python train.py --num_hidden_layers=10 --hidden_size=96 --num_attention_heads=2 --num_key_value_heads=2 --head_dim=32 --intermediate_size=256 --vocab_size=8192 --hidden_act="tanh_gelu" --norm="layernorm" --norm_place="pre" --norm_eps=1e-05 --positions="rope" --rope_theta=23600.0 --rope_fraction=0.5 --qk_norm=false --attn_scale=0.177 --bias="none" --tie_word_embeddings=false --parallel_block=true --init="normal" --init_std_qkv=0.0518 --init_std_o=0.0 --init_std_up=0.0518 --init_std_down=0.0 --optimizer="soap_variant" --learning_rate=0.00936 --beta1=0.95 --beta2=0.99 --weight_decay=0.031 --lr_head=0.00685 --max_grad_norm=1.0 --warmup_steps=200 --schedule="wsd" --decay_fraction=0.898 --decay_shape="linear" --final_lr_fraction=0.0 --batch_tokens=[16384, 32768, 49152] --max_seq_len=1024 --doc_mask=true --train_tokens=136500000 --max_steps=4189 --dataset="wikipedia_en"
Each number is 200 + 40 x the weight over its row's rms, rounded and kept within 0 to 999. Layers, rows and columns count from 0. The size before them is the row's rms in percent of the matrix's.

# layer 7 attention query, 64x96, rms 0.186, rows 0-16, columns 0-95
053,238,182,164,281,198,226,217,170,208,167,213,171,212,246,214,227,204,163,257,173,182,257,178,243,174,178,201,243,212,292,244,181,180,200,222,183,209,250,156,231,221,183,248,217,176,226,258,237,207,199,158,257,237,229,216,176,148,221,250,188,168,257,235,138,183,235,86,135,217,191,169,189,154,186,205,112,306,248,168,251,185,161,251,106,177,196,165,244,219,175,199,278,186,216,175,177
058,203,236,202,244,245,165,187,144,177,115,200,138,184,146,101,158,210,226,220,147,161,195,170,245,220,207,184,187,233,184,207,237,253,194,188,216,201,120,129,184,246,273,226,165,182,199,121,169,158,261,184,173,179,224,180,203,169,246,96,125,219,150,169,253,198,150,210,177,171,161,198,212,185,137,172,179,206,196,148,213,192,164,209,214,116,123,223,126,203,206,226,204,201,190,171,253
062,185,161,127,203,242,159,197,99,201,180,260,161,221,153,161,180,135,176,120,191,194,269,242,218,199,162,222,176,185,145,206,148,180,178,193,228,245,201,139,166,226,162,138,220,173,276,185,142,113,241,161,266,168,215,220,223,203,181,221,190,230,216,177,136,229,182,226,186,193,172,117,217,170,125,200,174,303,259,167,182,103,196,208,223,195,158,218,182,212,195,227,196,182,198,191,210
060,278,259,181,211,229,213,211,201,200,293,276,156,224,203,169,250,188,212,139,147,183,245,227,166,198,219,193,226,219,146,206,221,203,189,200,266,244,210,218,217,241,209,224,209,214,235,244,180,166,202,214,289,164,225,218,239,206,196,194,198,195,143,176,172,238,192,308,256,171,172,175,288,110,141,248,191,188,241,184,235,195,201,213,203,240,207,228,133,167,269,286,217,262,216,277,228
065,214,144,196,176,182,186,213,204,157,203,178,171,224,166,209,155,158,193,104,138,120,244,167,149,170,180,250,142,136,200,182,245,134,121,176,176,159,242,132,155,146,125,217,208,147,181,150,109,146,166,183,234,173,189,182,131,199,139,200,192,242,220,203,215,171,207,179,211,181,174,118,186,213,190,129,212,253,185,154,154,131,184,183,225,220,190,209,206,175,235,218,148,175,145,240,182
072,184,211,204,176,198,187,177,166,175,193,254,184,197,182,176,156,147,203,95,134,156,196,240,146,188,145,152,172,122,162,224,225,196,165,190,239,205,239,197,185,267,157,153,188,180,194,225,79,114,158,190,236,174,189,204,217,191,160,219,185,177,216,175,162,230,133,264,196,201,113,103,205,181,143,149,190,242,212,209,221,114,168,175,217,147,175,158,151,174,218,184,188,142,193,229,166
090,217,168,200,175,233,175,158,196,234,208,205,196,153,259,272,231,221,226,234,169,216,160,147,267,241,283,193,200,270,147,221,146,195,206,138,242,172,85,200,210,176,266,172,155,196,241,163,136,206,182,175,238,161,224,197,253,218,178,123,169,168,160,142,209,167,217,139,249,156,210,246,229,168,204,215,204,134,181,238,231,240,218,149,135,203,193,221,222,295,212,178,208,247,200,130,206
085,208,259,173,269,219,179,184,302,239,257,170,221,252,235,259,161,240,198,203,173,210,234,185,197,257,196,188,172,228,227,245,149,213,225,276,201,174,289,212,188,252,179,219,225,193,174,181,225,234,194,203,211,201,228,141,204,232,186,246,199,256,232,143,247,202,254,206,268,183,168,222,228,245,248,227,240,195,209,230,275,238,170,261,188,255,299,231,257,200,209,276,238,268,227,239,143
105,244,204,232,242,236,197,192,208,227,207,203,219,265,232,206,231,171,254,119,128,178,257,235,216,188,163,199,217,256,238,225,218,235,254,265,238,221,239,222,216,230,143,126,240,180,150,217,211,178,237,173,211,202,228,189,190,219,246,253,193,187,274,187,156,222,170,305,228,190,176,184,259,241,205,209,263,272,261,228,247,244,155,281,222,182,230,203,213,212,183,279,216,242,272,277,175
090,207,175,228,198,220,191,233,162,153,186,108,165,188,220,160,188,174,186,278,262,173,169,209,173,224,200,217,192,194,203,205,276,151,181,130,240,189,152,171,149,240,205,261,219,246,284,188,234,160,214,180,229,210,219,194,143,210,219,134,181,169,172,293,215,194,221,97,181,239,274,241,180,151,226,195,169,190,185,198,134,291,231,97,203,236,168,168,197,213,129,183,192,175,163,175,206
114,272,209,207,227,184,153,197,233,209,209,195,224,204,193,172,254,135,242,93,129,188,239,178,195,157,194,168,180,175,192,180,198,193,271,266,186,215,235,205,157,313,158,121,207,183,123,198,63,194,186,186,259,195,184,162,169,213,229,251,162,179,237,213,182,202,192,225,290,202,182,169,199,162,195,170,229,235,278,231,216,246,225,253,174,153,196,201,232,192,186,224,177,149,210,224,158
096,220,225,192,207,212,146,208,187,194,157,228,211,154,220,159,182,236,168,242,241,202,180,185,220,155,224,182,261,130,149,218,214,173,239,145,204,231,150,201,185,270,274,244,208,237,259,193,233,203,168,213,241,218,173,210,176,192,217,151,202,143,202,283,183,204,231,149,216,217,276,201,259,186,204,172,131,184,269,239,149,201,268,116,214,149,234,128,224,201,233,110,170,112,152,132,224
138,228,167,156,105,217,223,231,182,185,181,278,143,167,244,261,159,276,219,212,240,148,188,164,251,201,207,216,215,184,242,217,223,191,200,211,230,221,177,188,211,142,114,138,236,182,184,188,224,228,170,149,233,217,245,164,171,188,200,197,193,149,164,216,216,163,254,191,196,83,216,159,232,181,248,147,152,140,137,130,203,140,140,223,229,189,189,206,152,200,168,262,143,222,230,148,139
110,146,117,133,203,179,204,286,220,164,203,256,209,210,206,232,180,167,218,181,227,149,273,161,221,230,269,169,185,260,274,170,235,241,255,228,290,208,209,213,194,188,250,207,188,176,232,184,209,122,204,196,254,217,142,236,194,192,148,222,143,243,161,255,160,208,208,139,249,219,267,251,182,200,253,213,225,230,210,235,206,110,207,138,159,194,187,168,266,195,223,213,274,196,239,206,190
142,153,230,112,186,211,219,182,196,227,186,165,165,240,182,220,174,150,113,151,195,218,168,212,215,190,204,234,219,179,184,203,117,201,212,172,260,207,230,226,170,254,188,242,187,140,211,277,200,165,141,205,206,235,171,238,163,163,229,131,216,210,227,261,257,140,136,213,184,208,208,250,198,219,163,220,164,172,234,161,120,218,233,175,213,158,136,205,211,187,146,198,181,173,227,359,144
117,265,214,266,251,170,170,203,197,185,165,213,179,111,228,181,151,224,137,135,195,142,183,226,215,175,251,248,231,180,265,113,152,174,193,269,242,231,226,233,236,188,242,171,246,194,250,220,142,267,264,224,219,138,193,195,230,236,262,214,219,181,141,193,191,194,176,181,192,173,291,202,195,145,166,130,230,257,248,176,212,265,201,209,182,216,255,160,175,204,168,198,282,212,203,173,227
128,274,160,204,185,232,144,162,206,149,167,172,80,145,160,190,193,220,129,208,175,212,212,252,142,220,235,117,160,168,200,180,281,174,156,246,174,246,207,143,279,258,178,182,202,248,188,234,221,202,145,180,295,225,196,209,175,175,186,130,210,235,175,212,247,189,157,193,172,162,201,193,138,259,212,107,182,200,183,223,165,242,150,243,177,209,169,183,196,259,187,167,195,164,189,206,176
# layer 7 attention key, 64x96, rms 0.188, rows 0-16, columns 0-95
056,132,163,214,159,161,122,167,193,210,224,219,203,223,176,139,177,162,224,93,198,200,219,215,144,148,244,247,246,130,176,156,221,243,222,139,225,153,162,218,164,176,217,157,201,173,153,192,157,143,204,198,165,192,129,195,181,118,208,128,202,241,139,190,210,242,201,250,261,151,237,195,208,212,187,207,247,84,249,213,175,194,214,203,203,267,125,198,193,169,219,224,134,216,202,187,168
066,179,141,216,152,184,243,195,200,196,246,153,227,184,243,240,226,206,165,236,256,233,144,223,146,141,168,208,161,117,151,212,98,165,226,166,95,167,266,239,189,153,117,210,227,170,244,272,252,238,165,215,190,158,227,261,208,254,153,214,190,213,177,251,99,220,267,196,210,191,225,170,200,201,239,213,214,173,178,227,177,201,243,177,194,228,199,151,255,190,201,159,180,162,214,236,165
061,173,205,245,155,171,263,186,310,201,188,153,172,184,198,256,169,220,208,246,254,217,102,188,177,274,222,235,98,238,202,185,194,153,231,210,235,189,251,255,265,154,245,248,208,282,191,172,217,220,183,227,189,238,155,273,210,181,248,234,176,195,191,273,251,149,209,164,161,220,209,214,180,228,234,196,135,208,182,188,191,231,200,143,150,136,228,124,216,216,223,202,255,191,190,224,160
079,214,218,155,237,225,201,197,243,214,164,213,138,232,164,239,247,172,157,233,274,243,229,186,260,204,203,250,170,178,277,148,232,205,186,236,260,227,171,161,182,166,217,239,289,258,206,207,222,184,246,202,197,266,200,234,186,219,307,300,189,188,243,232,176,221,247,161,156,259,168,241,193,227,207,194,189,325,192,197,203,207,190,204,225,257,169,203,229,192,194,188,275,204,226,112,227
062,224,173,129,262,131,201,148,230,189,191,285,144,212,176,184,223,165,209,198,272,251,185,214,227,208,190,224,192,214,262,142,168,246,168,188,256,174,138,221,237,118,254,243,271,266,221,193,194,183,292,221,205,254,194,247,197,223,209,301,183,281,242,225,170,198,227,195,174,185,215,252,213,164,162,197,162,231,258,188,218,201,174,260,203,223,215,159,178,197,225,204,277,223,200,125,178
105,247,184,169,225,232,244,217,181,201,142,219,226,253,207,171,200,200,194,209,229,219,260,182,259,221,176,268,229,184,170,149,171,198,194,227,185,206,214,140,203,165,201,209,274,220,191,268,208,205,256,177,200,182,270,228,174,252,242,255,253,230,195,176,180,208,213,239,238,192,155,223,166,194,157,200,272,373,259,178,241,221,138,265,249,221,233,235,233,121,211,226,265,204,170,179,246
100,220,175,229,181,193,206,272,160,184,211,210,199,172,225,266,195,208,190,276,271,163,207,165,321,249,247,190,245,203,269,203,219,247,226,162,269,230,131,282,259,149,256,239,180,219,135,235,182,168,250,188,233,239,182,265,192,222,193,166,175,151,178,252,226,167,233,217,170,200,240,218,252,234,188,217,171,223,195,193,142,216,257,202,248,255,262,141,177,251,195,214,178,264,224,188,226
084,222,174,239,197,194,174,165,161,196,212,177,242,248,231,234,209,248,212,184,221,193,170,219,240,158,240,193,295,163,189,236,226,189,197,199,215,150,251,208,261,244,209,121,203,174,215,320,192,267,223,263,240,203,194,208,170,246,209,226,210,237,220,179,186,179,148,246,268,268,129,218,249,176,226,178,244,286,295,265,237,205,246,265,230,253,217,170,144,227,199,223,184,233,198,260,205
076,144,132,171,192,160,176,160,240,170,296,243,188,137,185,228,204,263,211,179,217,209,210,164,237,163,198,176,202,203,162,220,174,239,226,177,222,214,278,270,170,215,243,153,163,155,203,186,228,212,180,268,210,267,162,189,266,204,195,253,216,160,216,310,264,221,199,221,176,188,220,207,168,190,173,167,192,182,154,168,214,201,189,159,140,148,139,165,229,235,278,162,117,283,224,144,177
101,233,244,136,192,191,209,211,214,214,256,175,192,184,202,227,241,143,218,216,175,221,246,215,240,212,259,239,166,172,197,210,125,276,192,176,237,192,142,255,196,134,207,311,170,166,246,194,235,166,151,234,225,218,228,291,206,182,191,213,131,228,238,234,160,241,231,227,227,88,259,201,225,256,209,240,145,121,172,225,205,202,205,252,200,246,205,214,240,242,240,176,127,146,183,228,192
106,285,244,242,173,178,163,215,197,277,102,136,176,246,178,189,221,118,229,244,186,154,144,241,157,256,215,205,177,256,249,258,210,128,225,160,185,266,216,235,206,246,198,115,205,159,200,195,132,125,148,179,199,188,190,180,139,208,253,221,255,203,197,198,172,239,180,230,200,182,200,203,171,234,155,215,225,144,258,202,221,212,199,211,196,159,238,225,281,161,221,204,272,232,198,219,238
114,211,219,177,188,199,169,108,209,134,283,221,218,167,229,151,169,208,248,201,231,210,180,147,255,205,176,189,170,205,205,163,170,226,241,170,302,214,162,242,190,230,292,163,194,126,198,160,250,188,145,255,201,282,129,214,190,192,232,186,182,154,247,262,191,228,228,198,222,235,212,164,179,200,223,136,195,176,196,166,179,189,230,242,155,130,198,129,190,220,261,146,122,246,160,158,171
108,273,234,154,138,261,245,286,192,140,174,226,191,188,157,159,123,184,240,208,208,175,170,154,168,204,170,251,217,207,235,279,267,243,228,225,157,223,183,180,225,158,221,206,179,201,233,194,167,194,300,127,266,196,252,179,202,237,232,267,182,188,176,211,188,186,217,139,177,151,154,193,246,163,228,194,173,209,143,219,173,93,198,275,220,196,199,200,234,211,254,191,120,197,195,220,173
123,175,202,188,196,181,190,233,190,152,202,243,215,246,231,217,222,154,174,192,192,211,205,183,207,225,228,218,207,222,179,207,274,212,152,260,154,203,160,196,139,220,232,182,227,164,163,154,299,144,197,238,199,218,182,182,219,208,170,248,189,183,201,160,186,205,104,205,277,18,191,135,221,208,232,129,202,203,189,210,212,141,186,135,252,243,157,231,211,269,228,253,125,220,208,216,202
127,133,158,190,192,243,217,219,205,242,158,160,204,243,194,140,220,145,214,230,143,216,177,238,204,204,216,170,270,215,242,214,131,225,167,191,180,194,144,234,213,269,196,215,216,211,209,201,183,194,83,228,208,251,204,197,177,225,230,178,264,159,245,304,239,179,78,182,194,245,205,245,205,194,221,200,209,212,209,202,155,198,267,178,238,208,214,176,234,169,168,290,225,216,261,309,233
128,237,178,213,179,162,181,140,183,207,176,175,180,166,155,122,200,229,156,224,233,217,81,190,204,182,217,175,207,160,168,179,136,201,220,210,172,278,196,244,247,135,231,265,275,220,223,300,179,293,216,235,155,144,217,195,251,179,209,228,193,204,137,223,189,208,157,165,273,199,190,192,176,102,198,185,197,277,224,191,225,166,253,191,186,178,194,207,182,240,111,208,254,195,229,188,217
122,235,125,162,210,225,212,175,277,175,201,185,223,167,173,145,243,257,171,265,170,263,127,212,215,219,204,183,118,203,220,226,290,177,222,210,210,139,194,166,159,232,183,221,154,210,188,261,192,250,165,200,282,161,166,187,264,210,223,206,221,192,192,210,211,208,194,234,54,172,251,223,214,192,235,207,260,231,227,191,170,166,134,290,162,230,227,178,207,216,188,168,139,202,223,204,152